Each number is 500 + 25 x the weight over its row's rms, rounded and kept within 0 to 999. Layers, rows and columns count from 0. Numbers have three digits each. The size before them is the row's rms in percent of the matrix's.

# layer 2 attention value, 192x96, rms 0.0692, rows 132-191, columns 0-47
089:494492514509503473431517539482550482481490473538493502526464499516523504515474545522509519500497469505487483459480492525439526532510497514501501
088:484496513477532495498522459467446508515525556492506496480505504499495466486516470541500510506552470523531506534498517513504481526495486516491502
090:485504508457563539572495477491500501519520481472472483439456475506528460539507523466524486484515512445511511493498515526459483502493497509519495
100:483532557527471496511479485471504496475487492533490502484480454476461533550516510504489528531503515514495513537517495450480516463489518513532491
087:529502497573480501522506484497485493520479447523519523504495491535472519467497505511507527562490510538470490527511497496474508504456501467527489
091:501489488514514493480458469487548434483456493528525500508496461493450498502495497517484472546513526546532511517507535453513504482489549541505476
090:477513556490534510516494440475528522490487525471536473480472455534459504485523494495495480514498505482447483506493542489477527512464476509538507
086:470489471456517524495511444523475511511547535531526508485518490494476487498483498493504480524474510485482477453509486485493490490491515476464541
091:523487457546503483460523467521498470508499494554475492490475489496509473510487525520507508487514526506517473512489489482530525491513495514442525
092:493506511490471499528522503499464484499482520500478475515525506512495506491482495457509520540507496460479493523498501445526492496500524505501487
086:495512468480483516467495508476506493465490490529502514511495477497501525514479497461494547584517531569488457483470497527496507487457459499515503
086:497482520531506465460505474464546498500455478495500472547529551494519521499483489496493506574503484467557494468515492455484505487509499505537487
102:526500550533454502453495476528534471490512495513474494502486533466428504500524479494493547502484483514511508529502500484506512493508529516474514
096:489515502513498471516468534504493504502472491499532465523488480517496481537466462493499486501514494549520443514502516505500498490464472566531515
085:464548495434467491480526498482537488464456528513481483482502489492497505501514459509462529520502434487531518504487449492506474505497468507528524
087:479496518474521491521509510459500511506525497490462465518514509537524539533521469550531514480514481473543535513519485485477509516498469492454511
090:510469483468513479459485521484515496514509485463494517480517515507485484488506510503477513458530506473474509438511522564505469511509539526524509
105:490472527541457519446510509512543478502467450556496524504478498488487542525510503542510506543462532493502477518493500444519524477535492505526505
090:484493545514471484494486503480567496444484475500499507511523501514512496508482472502510529515535497500528475472453487512509542487543521518484479
097:477534560508486453506523528489508497468508494460512498535506476506528459513502503511507542504518502512538522580478487474496465502497515525482508
091:514523513451461513520468506495465546496469497539489469494497496524483469512453510456519501502533511526569514574513511535496488496507489476495500
099:552503496477497505490484515517479506480458495471491483526499479479508499503505502505510487474520489523489481536489459514516522505508463486491467
101:558472485512492497509455519500488509503513507485540493468481531505527520461442490447494521460505515510464489537530538565517515494530495517521508
095:540528483492467506445457518531514477514536482541479531494529481479506526514462485489488514528496501505511548504498520495475511498470563496535526
098:492494524533499550482506477503470505458496495559510457487509488493528511495501488480487555533522524510542454494539492444515507499518503473459542
102:479506499519547491523520519559486499533526513486513445482491480511492502499451521490481480512475507509512522496511514502508484491501487497502487
099:471504487479511466507542490478465495500526481465522491508506493465554513472499476525498485481516471516490487533480525535518479520538473513517493
092:549519466498517517489441466474527446546534521497507543490500532515486488498458480524523481458486488536517476483466515540478477482490482503520528
085:541499489449523472470508502503479493470494488559492487472481460494462495513541503532508469453501522502510517496449494459533514516502520474511492
086:521500520494501447513465516483502488514478494510494452490529533473508503505474510507528481519456548500473503530484519522508481528509497521513497
087:501500487526511453502427451477524509479488482547463492506500500495510521477505508507474491528482500498482469511496501487459506510478510496506512
087:506494509459514512543470484507497526505478502478470472514489496514482471532452487522494506492504543492574477485501485505529480505490466499485499
085:510495501530494486462530509563528489467523502424515516517496485483506493475533487531491546468492486467545541470464511441518497483500488491516512
081:502536470516451495486496491498486506485548495496468513506504551502540499517460478490500461515525498507465512480553469488482539529482498507484555
087:466521504517544489547503510501535533531501534464502495477500492480514567527478503505528452457510454488546473458501485526520521517500542485480493
097:522471513483493505501538475518458506519512510494462501505505480473521527521463485535514502483451468493519485458523488509484454500453515496457466
084:529473504521505509521509541491509522549530519523473504509537505477499499480524474473498454505529488495481497515512508436540539495473513489524478
093:496490512493490510480478468497451484526528485506511503474503574472486532472536488515500530473488533506526516519554483509531519519505510538522486
089:531497503503517535475516464486486497483492459520495529526514556509512467478557511512499495503489503485463518455534453489496519491507519525535503
109:510503451488510460514472476487468508455468507506483493519521537481475551486521472507529473485505457517444441497473482475504475493508520491548549
085:466465489472490448519488530480472550493484484480506513547480461425526479474520513511503512472448475515517529537455513523522466517532519520502469
081:508494511508532488503447499507490480489532490532526501476489456480430518505473495506464515492526498541463488506498506505485501471477495484550513
075:487454523467420499488497490474488504516490513505514523499514476544503483511506502471487461484510488488514491520496491473527497509497469505498472
091:530493501474501513484481522485523487549512493487508544505507489524558528476493475533477540510477502510519452509557474503520493487496530490467453
075:497509488509482463506517513499524495556484467559495516530486485473536498485514507507507485504525523505485448484528516471505501469551557515508499
091:514513545510509502491519535528523508518463509487501428530520472493449485501509501453518479515475498460499495553505505489534475497502523505512489
096:522503480491520505480524451481485501512530485503476470472479486481501480461542475509469476525467502505534507478462499482500485510520524485503503
086:516555511518453499513493512506501511494517532492462512526536532496496488518528494524522483503499528493449516483485463536477505492467546467511531
088:477490450507492518471527508502523489563501477479499516537504531512489494490493489481436507516526512510455511481508467479490509464522465474521518
084:441487479538475486507492526488505475509536512489469470475501495480481482464483524492536488460515513489521516472512502528464461463485473522468522
082:468490497535484524530512524498540496512541474513514506476498526526476484453500516469495503510400477493485520483470536506514489502511478507482502
074:462523473510476519492500512521477497477485509523468518497513510493526544521488495484461530457509471484531517523483475495513498514493545496508503
080:446508452496509539527521467531477487538513462534480549518503512485477516500519524481499474533510520537478481470502480517495516485504496509539524
074:463474519487527485537477470472504515470509531537527522488504477484427482490512531520504495470517491499506485506488499535480462479523464502512560
087:486514510537499507537434490521542519509514527502491461507474449484460505513440495501518489512561487493517457530459486498498497498492488503457495
104:457477532500533493543487532465504509533516468509513517470508545489487498517514489495486519486487518491518534523508476467495476493482461478478490
076:456464499423470498503489525544506517493492482523517491494470508470518505507493507510479480500439472524486425533519498507542490532510520451517467
094:526511498492495473515522531470505514507534489520482513504492476495507534529454497510504526489481485483521526480468539467476524490521499517448461
079:467472493478542475540469527488425496561495483501517464496496506518449493522463510507496519499490502537500503500467520468508510480507470481564485
082:496473528496505486478515497525436480525563486456461554495505502474539506527519479500482486502455497485494490527533511511496478519522515461499497
# layer 2 attention output (transposed), 192x96, rms 0.0914, rows 132-191, columns 0-47
080:471495505459510482484517483462519496473480458497501509457452464508499524493479504486530527489500512491489529450492535521497511527448518447495506
077:497515509506510513522572517484551495551542549469511506486496504454470462517491534495486469504500488472478483546477488474492474501496499497520502
086:557527488503511506514464470491526470507480521484499515470514530486492423472515464486539521491530487510496507502502507467493538508483468527489480
106:477500502430505519562465492503554530495502487520529514457525469528494520501498481475448516476485508528516474481467551510476511450502502493521551
076:475537464486495493523531501447494511506492511484496527506470485527549474491504512538508476503513523483527477500465508506486452468540491546529526
092:504495496443493472515497505507491565516530496495548531479474480494513552474518490485453517470488525500496495514476564474484498478501445488512553
090:501516525482524477478461500518502491521508510481526516448500497536523521523514515449479456477476495530513487530489550527441497484475489505497486
078:533557494477490462504497475550463481538523491516500520486536544484464516516464505457479496524498490482535543498514516500470506489502488542489474
088:516471514476519471537550480517502491496534478477522495513493454507491516509512488544492495504535511514467484479492525486496463527501474529498472
089:469460503508458503504511514587495462482521484477518512514502483551495522503522524502511483501509506560537446472501499525475522534503483521485453
075:487481502465468476511515495497512532508495498548531480529521506542492498500529532538491539474491523452506512464516535477514493491524472469507473
077:457506501461500491539449492500504521525497447502492519436493533530498524480491480475489528475488513493482523457481509499497475528517527480488522
102:476561489436482501511483504519502547467478502489527516467506500473473568508481501515457471495483483524462483511452535503460471438483505477521518
091:504481525486515470472480501495479546545494519520530492489478536514516477468497512464486548510506507489460517554450514469542503483508481494494469
079:459529515489511482522514502510495497525539521549478490462504511486484489524495531510521530494480511524487480495488458506527484528454496452462500
085:478520514547476479516529520523488527514510485501501504503459528486464475478528566475547462526477506516485480430501484508471502551497496536492500
088:495498515463508517514465506494468464530487494505507511470510549479528503492457446508510545507492525502502541483538504457483484520489488502477516
094:481523485452510495521463492521525549446491495505530517477524470509484539503480496499441533460499479508476495498457539518491480459525540469522554
087:472496530473504491507474497522498564495486492485507500497491505475498536510476481474499468474447466530445481520457531534510466502498519432522526
102:510451499496529507492507503563529454534471470474474488489491477519507554455502485506503518511501520552480515507460541506515512487460476511480504
082:451525462492484497546506518517537451488500488495479516534499516526477521484471489524500497514489511478492467534524514502480558470475456555494526
093:522466504507493517497542468503544470502507520502469471502490494518518514471516479520490501512519502509547484512521501489475519462470493514474524
086:467475484510515540509452513466451452453480516508515517500500532535542497471516472518503500507499481480480488510524511474479484523475479533491472
090:459538462446502524491471528484495472477523485517535496508500526514469521449508495489479537490498494494502481458476522486488495487484453512484539
090:530518494486487520534505438510490527505483448487519563531520530530405501500510523516446489508543487521491485507486498507532499472498517525516523
099:534533472518505504537480483491486482501486495521473523504496482505513487490499421492476528513515499516533545509527499483501489483506543527510482
094:499442510500522529495549539502534497513467528473490458515491488497539461520543509531473486506465481445504524535488486502556465516509510480502499
094:483518478507491490491535521473458498482517484499480506493511500530488483463515526464534506515515510477509507494482472452489464480516423584500488
066:495523491549448475520525520471484524479539488512506465476484533519485508479501532488484503470494524445514500454550503496482544521525521535505480
061:460488446509465505486505486531528502525516471488465491511507486510501487495530536487450538490511484479490469537502483495521500486466504572517490
086:464480454474476476484536518564494506530531504505501509512486496521457539487506524501515500494525486519522481496471487476508506504527474584499461
071:514475500463499487517456487479478523499498532478484516476511515533524543515474494480474523532496487507431499477470489476516506486505519531500480
079:529530498483514468533474496476477497529493511504478480486522495497527521503480516477527487523496499494519545500511504516493519460536504481485513
071:481492452499526507516529518509489490503482507486489511534493479472463539498522515543500494517517456494485498549466491475485494491470546464479481
071:479490470542504557492533452491459529487492513516465523507472472519444501512513475502445516536530490522489482513505512494514468511496449513508484
083:469490456490489470467498503527523556480492480535565543494468499520493525510501493482470524468505509502509483482471502453495513508499459526542502
070:455516457529505509461527501485513479514512502505522513518509499540503501526536467521519490532505488510534512519535468552487489529479544439456469
066:463517466497512471506512519505579485485498520474482487498492489465527495546488457475501516520511512478477469489481514506493471462522554480501534
083:487481475494484493522505517524519446523491527513517495507516448491506517489533484516541467513522491504470493526513539515452515479497553458475493
106:498503471502469451480542514536480503533537511502491531524490490547473559478530544499524502535520486503530474492498465470505531519508484569482449
080:542512531508527572523501486471520444489500478509503514524510516493504443515474462519464503474525518458512494459562494500516533495511484484523551
057:503536440515474534538521504465511455463497514489555489523493512505513488482520529551519468512487476467496500543490515503442530486508477507531448
062:519502513491512455500485507504542457541475470496506485509503530524551478528511515517501515521496517496534504487487507520525527510533526484521525
085:492519550480491482501468527538560497521486468505511518486508495477519501514467538455481532478509512536519498513455523488517486506479482501507513
051:459489486511460520506478513548477493515501487498496496499493524493522477486515533539476521494470485465530529508477490489479475511461519496472474
077:487497447503504479520463494505488511504499532500484482475508499551519480482538468515530504543491513513512499502501491505510475484503514510481480
090:491509483479509511498523517498510475480444487523487532520479482486493487515477510523473521481510530511501517477581510460459494516506492456506522
084:490484472501526487492555506518471509534510513488515487536485465501425540474523543490496520504497471500479481505504490473501506532514496539487470
087:546502545480520517492496525497534532515486484467521542471506463457490478524507506515505465503506516557513498493518484527496514528514499453458504
075:530508503494533556502479489474466527451468537496509523485516545476490489511494423511481478507485461511470520525489534500480467459478488457476528
068:503526499496489515470515522486485558491513482481496536466483517471479492537477473495473514491503505545543515470487496484486454476496455486495502
064:535518522489517512506510500485495499541493454504473500510461492484490534502477486493526519445511496427517509447501479481558511503474511514515495
052:520520510525474499484550489489577450523476462494492497518503482493510489539498485558505497470524515509518495502521459519514502541523510508492492
065:482479477521507558513492466497482455470496507498483501497495547518487477487536440513527480525499480474481520513522529507467511457529488467519496
075:487474483478500493481508501464422535480538507547538503482502544527491509467537503484498502458458493500496529522485495507520519559506466531493475
096:533508522514481527479487499512549460500461498498473492485525469519537479506474508476482490501508507518512485495494520537550510496551509526498535
066:548483503512480534485493492521570453508484485488495513513488506543518474467487445525490525509553547507522489467519503487531474487507459515513532
084:513510503496501531523467477468488521503502494505512493514486532460516488508479483473455528480490490485511520517509524475491510479468486455574531
061:543550494535457471500512509495517558495520486491518513497509458523523512504472491517487477480479528465496490502521456510525518528491458541500475
068:523525448497494526529501451496515491517474513507538473506494465536494482472517464519552510488492507461499501495510498466481486469501524482516510
# layer 2 attention query, 192x96, rms 0.094, rows 160-191, columns 0-47
060:560514503497517519523491542530491506473536576532475514519537498469466480484493479527506494515510474520499487459448489520500503494495501476489502
058:511491541513501521512532466517463488525499541510496472463498486505495536471514466479493528536463525512528506469505520465472501488507471482474497
075:486486538506505481489477466472476525501502543513448528487470531506463521503440497510509525517503496482521499484523487504471496470517518497483487
068:460517523532488485477527522465513542534487536520503509483484523513488554508451492484516479484506517504497501511557503503494454488532552477508488
083:483496513455532467510491511492532488520506517503543464501515467464527485512520506491509439457491545515468498534443495514481511512504496521487498
110:488503491485515477483485499488548507532508552492508490504483523481473471523452496524492507495508509498498483526549497479504505468519513495504491
089:469474515543477529473498476517450526544525519515517530550518544512504517480493527470507528479496496492486526491502503500510502518464503502535496
091:474497522503483518483520525493518474497518456503502507509499468480533499485535500509476492506475507527497539500450518543497483520475539481501508
112:482485508498514457498497517530507533476464488522472477475520480542515508537518448486527483485497487509518463485511480493498548459498510533483514
070:496496476511515481499527478487439522492515498516486490504544548518478491475508534504473539515515476483464506508456518496511489529461467503531495
083:497544518508544441447508518482526488457516530481475527507546492490524485503487504482502479486485530504504466487509548490507509508466478455503505
083:501501491482517450537469521457524492483496489522511502464510493495517516503551512490548509471481508529518472467498516537532542485494509518547496
087:503532497478466490523480477528529485427533521455474529503547516500523489474510515459507511528509492538508486496509492476495526501517516516511475
077:476507479507494469435470501497556467489537480525512557516496524474506458475468509488498459557484520497453486532535504527474494485494534481507475
084:500500546469513521514493496468520471471497521501520487472505505479489456487472492552519455479461508518509451484481525504487518497512486513477478
091:467482506451489464501497479491506491492547494528537514493500566479539439470512493519519521521520523499499479488488495505510509500531497506539453
081:455468528441532501472445470572439515517476476501493535519494500524478491481470484482501534510484516488500485521449489544465527510497506518545500
086:520505493530432509485495507525531487477517520540514529512525585497535457494543473528449517483490512509498516490536498515514510498520488516507486
082:518486472488514505484546488497522529537498491534497513535537494486461510505460501461496448499493536556490457530532526474437492500495504463483506
087:514500497514481522475482460493447498504501503533516522496466472504486492493523506447503500527512456499535551540502476455462506502532488497478521
081:510500539487513519546469493535505475502475485526519487484460502499497505508454494535492527487498449495469459519464516523516486507498492520557515
084:457450451485481486467485475511492519542513507494474506529497530518565531491492525471527496545501479505495489494485468488484459517491489534521479
087:495488498509445490497520556491537494538519529478506508488516504498508482471550490487496470529500546530493521473521521466508504498527533488489462
093:468483514486467500464495549496459492512530532535551528500472525505500512496555499521529479497559504529473540488465475528527501482508474482509485
075:520542478497499523498531535473548441548480533502511489504479535505494508483471477510531501492490503491511527512500492487516484484511489506454468
088:462469524498546517440524488530528451518491515458495506532552497513517503502481491485498528548499522469475478523479473558508512496497499482543500
087:480500445500550510512514538478539490490458485468519503497502496469512516475514501493509490526500510515476460462475484528535514469523528507496470
090:511490538490477532500493522485562465509518517488531500459468513452521454516528488531469461505515510528478507503514530536492496485511530467489482
090:501485508467442509514502468492532533516551499542539521539519542505493470446463515498498507515474526516492487516522524474494482520507475501487486
084:477512495474501481482468473468501503600503479524514534516480466475451468516460518517464484496513481497501487538487529510488499514478483510492526
084:486486518481461519491457442517515520511467520518483417512494478491504498470470502466505545525508476493548509514481509505488499509487466551489497
090:486500558489517542458493523494534480492499499451536491463515517481504462513502498511471478491479509529461481507491491522478501499482521467507518
# layer 2 attention key, 192x96, rms 0.0925, rows 160-191, columns 0-47
065:522491539509518517505514492525495532471504494525520519451486439492525518495506508542468476517527502495474510525479522490490529520465486516465513
065:512456505511501509501524531522464507503491558514500488488524497488554522508520465541456467553539514532469501475467498501511516532494499483493473
070:465496476483511495451492539509515518494507486482528542528524500517508462502530492500491497511519475517506519513456520534521508494487512527500525
071:520454487526502518489481471492525494478482492481474484507494493503504506521456508483459513453483504485519529493527545472502482484532493496524534
083:500484503481498496445496543484482515508505526466492514539500493521502506502519472516472483488518508529483498505475451499521495505533498476514475
103:498455458503478513513456512503521450525458515487500517541527505511523477493509493502471477481513496541522509520495546471526474502555493501504497
097:499538547471502512475542516492501518537534501459513511451444517461476491480486511519514511519493522491504503453494471543489504512530503448504457
076:468491514482536498519529501483493513539474469492514521464422452467511502481501463529552484525459517472497506473474456527522501510479482451508463
085:507501487502504464498478508545487481516504487529470486533553501572489501503494446494533496505536510482481488507474471497491548463480462528508587
115:462512483505505507491544485476518498515521520449514510497475546470486545496497549468470535494515518481480502479508509461521465530517496460521496
079:490465513529508539493471508502484482498518496512467523500499511506524475476523524516471493468518430488443522522493532527515508492503505489498522
082:476502496519479486515485468522509491479533500507505492503497519544520508558488531479504555479476493520493511502493475507506558458450492501503538
084:474527494483525488492515451469496521506502518533483502536497484522512556511543506557480515491530483507460542461491545493502518505513520501516490
074:505543477525539510488470472502522492508492515486548531485502446500511465517496503539466496477512459501499510495473506541508487505502491449475489
086:505546534497486526524525502496452534464489546484525513511519500502504515467481506539497530453479503472520499493499525458506487522483483533466515
088:478526468506510496510502498541466521509510545460532522483488476495477514474436484528510512490464539523522552498469482497532486504498495481473478
083:456516520492520479481472522517482497498523487495535529516515503510490471504537472468542506530490499548504499505445488476516538502527474550494488
083:527528510493490493489499461485512541473536479462510512525477533499463501502487492537461493539497505473493533493502506499458505509512467469529508
085:502516537497487537476463508474497454479494542472538529499540483483487485528504523521466467480503537489483465491510514516523479475506512515503486
084:482479480502482486466546503470534513505511498494463476463517489482484487474529504501493517494415496485537499498528489524488518545531550500536484
079:517494522517484494543510482535476554482464519496496519475481520539507549500515496505530513560471517510519445493495493482489510493501511484505525
081:487505482508529485508507524514506532504496441482563523540470481525527482512530445519490541481508543491484523500488509497548486487501503519506473
082:505498486501503525522492506506453471531467543487519507519475450440519474571482519518473498449545497503485525501518516517502492502469507518511520
089:500479490503510479479521505490461485519502488496544491485460468447476480499480517502529507451479512492579533508458506475530548509490455461483498
066:540506519493501503515472509478521462481453489516549532488464481514554485493488495525507500440494495496482500474522523488483500507466483491502491
087:499497516515506487464507498486438529489498484533527508501463525541523483523527479489541474517569511488480496508464486500506486484493530496498486
084:475500471544472530503477462523536485512493481482526491529498483535526503555525492482495537450517469453474535489517505462539503475491508493479507
096:522502487545509565518495486476454502505475516469500470479476474445473513499478494516499498495507498506522519503479528521501505534483500487462482
083:514482467520522540501489482501517514495500514495468464486500446504492531467470497529455480465498498502510529470515574516487479529559478518542497
085:479492511512487479495498533530521487473494516450510490492506490504510486493496519499520472488499507516520521517470491554498513514502499530469486
079:494461486457487507542519530518472511516546474525504491538507528563514501482495472531499518509536510510508456489465506480464530482537494505533508
096:473488503529529520504502473523462534511467534499476454477475487465447527472498526512509482545521503479526526521460528460520502542523521494525545
# layer 2 MLP up, 384x96, rms 0.138, rows 0-48, columns 0-47
078:494505474519497498510484482476544480510453464527497524532494510508524511516511489486498510460514521479501543487463470503495538502478489496535479
098:492543480553462534510475477485490487515480518521496511570498512505470520489467522476477460473493489448541500548495499457521486510477488474499502
111:498515453545522495494508450489523478530515514508523507544481516482496514455543500432491509492517495474534501518488496515534504515516550472474517
091:523558505553522459518502467485542463451498506511540476539493527534477529483485536528502481535508510499481516496525532502532541508480469504528506
089:503500495514538513505527502473482486495545488475518468507499512499459491509494477472491513505537489478471482507535474520497444513542555530497523
103:527544509509446522528460480449519436529510501508505516530484516524502498483510496445516512504536536500518525465478505458495502507537503493545505
107:510560459534521443499515498497519434495516543496523508486481524513477498435503516503480519505522499503495500536516497505518485516522462486519454
112:516510487517506479489530454439513488482523464525483538521461473515498521450472506459491497510483502466541547472479519464478496551495523491472497
113:530494469469488511520484504468525494496518447505471516509454508532496512522550568501494512502501495501536492528520526491536508509520471439459522
104:498488479537509520516443465496523483491525511501513523480486497514477500484519527501512554538508493445517478449504523502506487519504444482500475
097:491545499510538524524533473506480485504520536531483496505500478471521519479455520504495500443505487538469481485506531483518464544514519501471476
106:504495490456534539522520472486518454464541519511519538491506509470517500462518552462475494506534534478514511461491509500491496483465481438489481
088:470563482471535501479464441466531516499524530509491453489457527488535511523515527493518492460485478493476515515512525478507497475480479497497463
092:509549482491501508514498485494504463468483545519486468515505499518480529466448507470486509480472502484497479516483549483508487485522478478480523
083:556492503496499487489479526434487485526553544466517475475490538483514509504496567470473508512478529500508501496486481525513496542516443484502500
099:467501490453506547497485466521527483501491550488477529471494525479474494461474524494482515513503485489502485490516518501525490518533482475526506
092:477524455507500477510489477487509480561498488472501548469506513517520521482485495508510531505477532459504534500473470476507473478489463459481499
098:545528491493478497480485472490526489479547488522550521516477533457478487509466490476466518501469518521478519527518488495518456528487536494474504
093:470490479482509488521447491475517488483500516499522512486505529505509528429499517498472491466507549483500540527527459501502469487515528502478474
104:476497486514467524504513447507518483512495532513504519505488513501492515491566518486538511450526523449506472491495487453535473514496462466462504
110:476527483528502483506506456480521471484526515506496538550498530459480519463505481494501479516446538465462523511482502477569490487507489477548475
109:507500474514475472455512493429530457496500508546537533532461519512500523506507517452505489505492516513499534490498461486521494523501498474492493
108:530558518528464476485505468505500468517504520472474480486501493466476538448515512506498502512525509482493493491478533493552498498455494460486502
100:534510456485502458539521502465503475498505515505520480532484474484495561520520513483481497440499563478512502527556497487494510499538519465526466
109:492495479521468540508490497451492453475521519485465528529480489513537563530514516496507484530475557492517530507541516500529490494509517476506496
106:460516531499510456509480476485501453525493501452502530544531551456494514498458573498477512508486507500498476474518525493494483492498460491524496
094:511504512564512508479535529483533507491499487474527536520530515507504521482474487488496556488445533444465547509509504459523506487490535461482464
106:504498467527493505478536486530523512540505516493518496496500528512456541462494503466501516502481523446501520463520472523506455523541521495524515
083:469485469505489516515471494475497476484499511475501523525538503486518512521539499507519518518546509544508483521523534481517462504460460502490532
103:539487496513523488510539456502515509465454545478508504492479510536475531449519500495487520509486548493483533504508505488494446515494489495513436
099:469512463506548496510514504460482496532495555524474526476471500523502489489535542484498484498548499511463482545509508507542495496482502480477494
102:446541467490462518500458441526495487528484498537518499480473502494511513487524546492517520501506486496497471498501527501517501510511488467454480
112:509467502514516483525535489462508472498528520490484491500475514503523534503509532502490487483483521479466530547519499495529511494475510483487474
093:470524521525486472496521462453487480444506493549511501510504491534537524516520529529500532467488493508483507487483475527484489547505512453448498
105:463473485520478465511497467465484485487505529488500481541469522471547518495482550469511502523489477472495499480512484462497459520514506491519504
110:496522482521493514512443458494519498513480554512515460510489536485505539479479517508458526490514535465501525516484517491482498523498493482534495
095:508510473498500509480477516494511456553513565515540506469487498471429506503508515476482511506450526510473515465486515457497484482543471515504489
102:512500470501503542467515510495500471509535470490466485508494462491532472468459523514494502512515493492570533524490547512509524506504482500498491
099:469512490508462521493477504486520485508563522445509522521525484421509540467528505489526539512540530509450512464506483472491507502492496498513491
092:532477503510493485512476484438550493525521485479518531500497490449501498493507515504498499499484473459501476528568518497500495473522448484477536
092:479525510527505469452495498492536487564517494527531495510468481502500507537501525440535490489456516503527495560492501512526469519485521479494521
100:506489481535513527518558502445538482497474500511497476551518491473498531485497507477505524529518535486502494475539488495488464520515517497526487
105:536484480498501507520498484488538469495459502465464508520497524495467502452512521512499535476503476526480513530514495503529499514494479448531486
106:478506494535484485497524488531484503537485542480490504488452519480501536465499502427534496469491498493531520504559514529539447514478519503508467
098:505531519534486472512515479467504467496472562463483493521465502497505500500500507516460502508499506493523488505544504466493506508475497472485512
102:531523500490562516476500516461542482464501504489539482496520451526503548459513521511466528550507465493492498504535521482477492466481463498489463
110:564508464515541510537502484502466496485513526515485492527469440490471502500478528492498534479485491451479524506497506506555499509480462443482511
115:430499489493488469487515514491550428518504475513492550521487506505509489482543542526465519461501524514489515493537528505523495495476442470518493
101:468507469526530557544474473469490482506543519499517497520491501515477498521502503496510521451472522515499545496500544478524497543484502532521482
# layer 2 MLP down (transposed), 384x96, rms 0.12, rows 0-48, columns 0-47
082:509473443539486508508502492544471531484492487513495501500547498510519499515517440481520501538497492519500487527522500495509501493472524502509552
096:522518475492501475496503498501501527532472498498544487561512477510453489509446515532509481494482457508528521530478508501490493456528490508482523
116:530524545494523495463491445520514518468508567529435470529481512490522485491462501481523472478529492489505477507463507507496501491504509491461502
082:520520497557498450495495543493500523488478484486529486495506472533533480505513533484492480546515492536530479531479451516500513499474493478506508
082:503518523479531459457476527501493501485512474499511485470494459480491496523479481478515479468506554520484526513514516469461567507518466467511544
102:487467486509472489523502483507451465493503466459527471518509485535466540526488466521471508473531534510481509493498522510519508487448477485518515
113:527451441478553503489498522483523497519520468544546506526487540461493474500509477462518515515500469527529544544529503470506507507477484507499497
125:473484525492467492527507434519512499512488555543536525484473481517490547462545495530506533495517507538518489513500507465490443465490490472486527
120:491522479475502515455474507484505521484559503503501504502489489489499489514500549527500460500506447496473501487539511506506526481532480488533500
099:470485480424549497534457507511530520500482488533496472509495525502533471526489436509525508545486541490517484463523491534502521508510492475498495
096:499454503456488448523479521469515490486484448519504484496486498494507524502541486479521526557499547478512511478502486495471503447486478493531503
109:501503541500488465447484482494519476506523513488469541509470496491507531470474503493456486518542523539505518494491487461481492465494499484481549
088:515526499475505520514506543570466485531517514512487490522484470495529506497453473508482436506496485471492487476481526546480548493500513502508518
087:541497495496506467480501485497459499506511452495469477543515544509491457545502525517487507473505493487546483539488485494518469509527505490467521
085:464517515467521504505481541516446500484463438519529517539522517496503507519481439495509483542472513501474457532497498503495517507481509522519491
093:478505523494466541517511503510492516452495488487536499524502495492468504468475515528494503479498521488508449505460511490496495498519464480510540
085:515499464543508471476474513458487504557493456508516523496499493504525484490464474506541476502448514472518487510505506512467495454512473511534533
084:481466485504518527524499535499517453483504502488472489461496452514523450517557510515457513532492461520506519514511498471542519497580521461495497
091:488497504474496479479494480471520530484486462508476478485534547494531497516461476453498478498505494534477510456500452510487517482537513510536514
107:453522494504492517466483466478542484552516523498494515494559478519523525496510464479511512489529492505433479479462492511445498489471486509497526
140:541468533482514518463488443505503482465499532472538539474499469475487523487488521479471550500532544516521487525498515494532502508507501535529491
109:527490537459479528511536516494465532533502489537508472481487541499533523468509495444501463502494486489467469529511491469500503542466535515536490
106:474493482551498514468450527486539487482457500479507490475510493494538503512544511503523486464516521507506445503496501467510547488504500495529447
110:473512456530525537481473530501493508476508510491498464481512488516490468498521502483576492502514536511473532510472510502532507498502486497498513
108:514525525490506508463552458475472480548516511524527478501474473548522506467477513528516475502525483458517456465526481484509503469479472451453473
113:483467487521487545520512483475501492502488476477540521487480520510492475521486493493513504488513513469558561475478504513473516495525510485524523
084:494527511498496517476488516482496498477496447488470483500503514517488516486476464482582516533466489519517544529494512477475522522504565490459489
102:497515500510489519510481508504483499491528537511511526492481485470532479504468509562475480459472503505468460500485461478460540498546530505455472
078:477447536501513507502503521499470504484519451503470498477507514476511481515523483480530500458529527543476539466490472501479459516466508509512524
105:499473480526501475526520485500483504501519532499538500499475498524483535510487454498458493528474510500486525529525469498531496497537500526504471
090:523504499493488484531539561499481495478492482515497467526534498508511489471430497494495479512504477467512508506472526497483506535486517503499461
099:531524534517516462481497489507527509531540483527470461488485471485514506560502486531479495443532489509470482447499510453474505479507548511479439
116:571494480485488491482482536459514485436521518485489516507497523478469534517488506495513452516520524519465540450440556509514513481494494494486539
087:518452462487496504525521501526528494520481490443470468512529527496479505528512455481493486507510539479539489544534460472470494459488499542503466
098:506514460478484493568504515460516519507477515513532448478539530542465519477521490497475545498503496478502525513520515517532547547481499501487515
120:529535522463475523462521476492494547529507504502504520494471523479524513489487469500513514524468472497525471487524486486478484458461494472516483
086:475496494509519507474507514555479504529491563521492536508525474443507498566507478516467497539441485516485510466497484489492496465528479497497519
098:493509496504472476496512464537466486484506482521463519481498512484509561520475508519492505489469483456484484529486525538526555483479508513537484
091:511518533519482472502493489484494511486514444536483497521472488484456450554458518502474534516475477518469493467478499545461471514493508510518526
089:493500496484487462504513513560501495450477498505486501483546478502516494523506501458509469504516493505552460503561478492489533520455541497511496
083:532527523512512486504472493481547536520474487477506469501477524461541465460523512548467495479506503524490482502494436498506501482516500509502481
098:486522399497515507482522489509509546511476506513531512532513460478521486543515479494543486506505527509474445491492493490484504507508560515509512
100:523461495488499487507511482488478500502525474489508530532518483522479538551511466512511534434496504487558533491520477483501536443519500489486471
101:466518470501514517445433482503459474466526507495505501488538476500512513486517515461558507492539532505491486516487498455498485496485516526514478
099:528520471521525536522452477512498497530510475479527497468486518497490498538515497516449499501488471522509497482517478463502536523490550481468452
099:524535474500503518533495499530483500515495536523499487460498477499500501485534528494527484441464463522458502524500467496526460540497531547468465
117:507516534534500495483498456467492520435513494526462523542552512510455504501526486504561510511512517502527524505451547471506482503516502515532524
135:479465513503489494491493461481501489498509477453511526509474493528450468491546509495549493480548526485537524517514513483499517515546511506504503
103:487498567435482493478512493506488513469527480504488502483534489499522453505518505503507509460483519516506493475465490529447493459506483512508506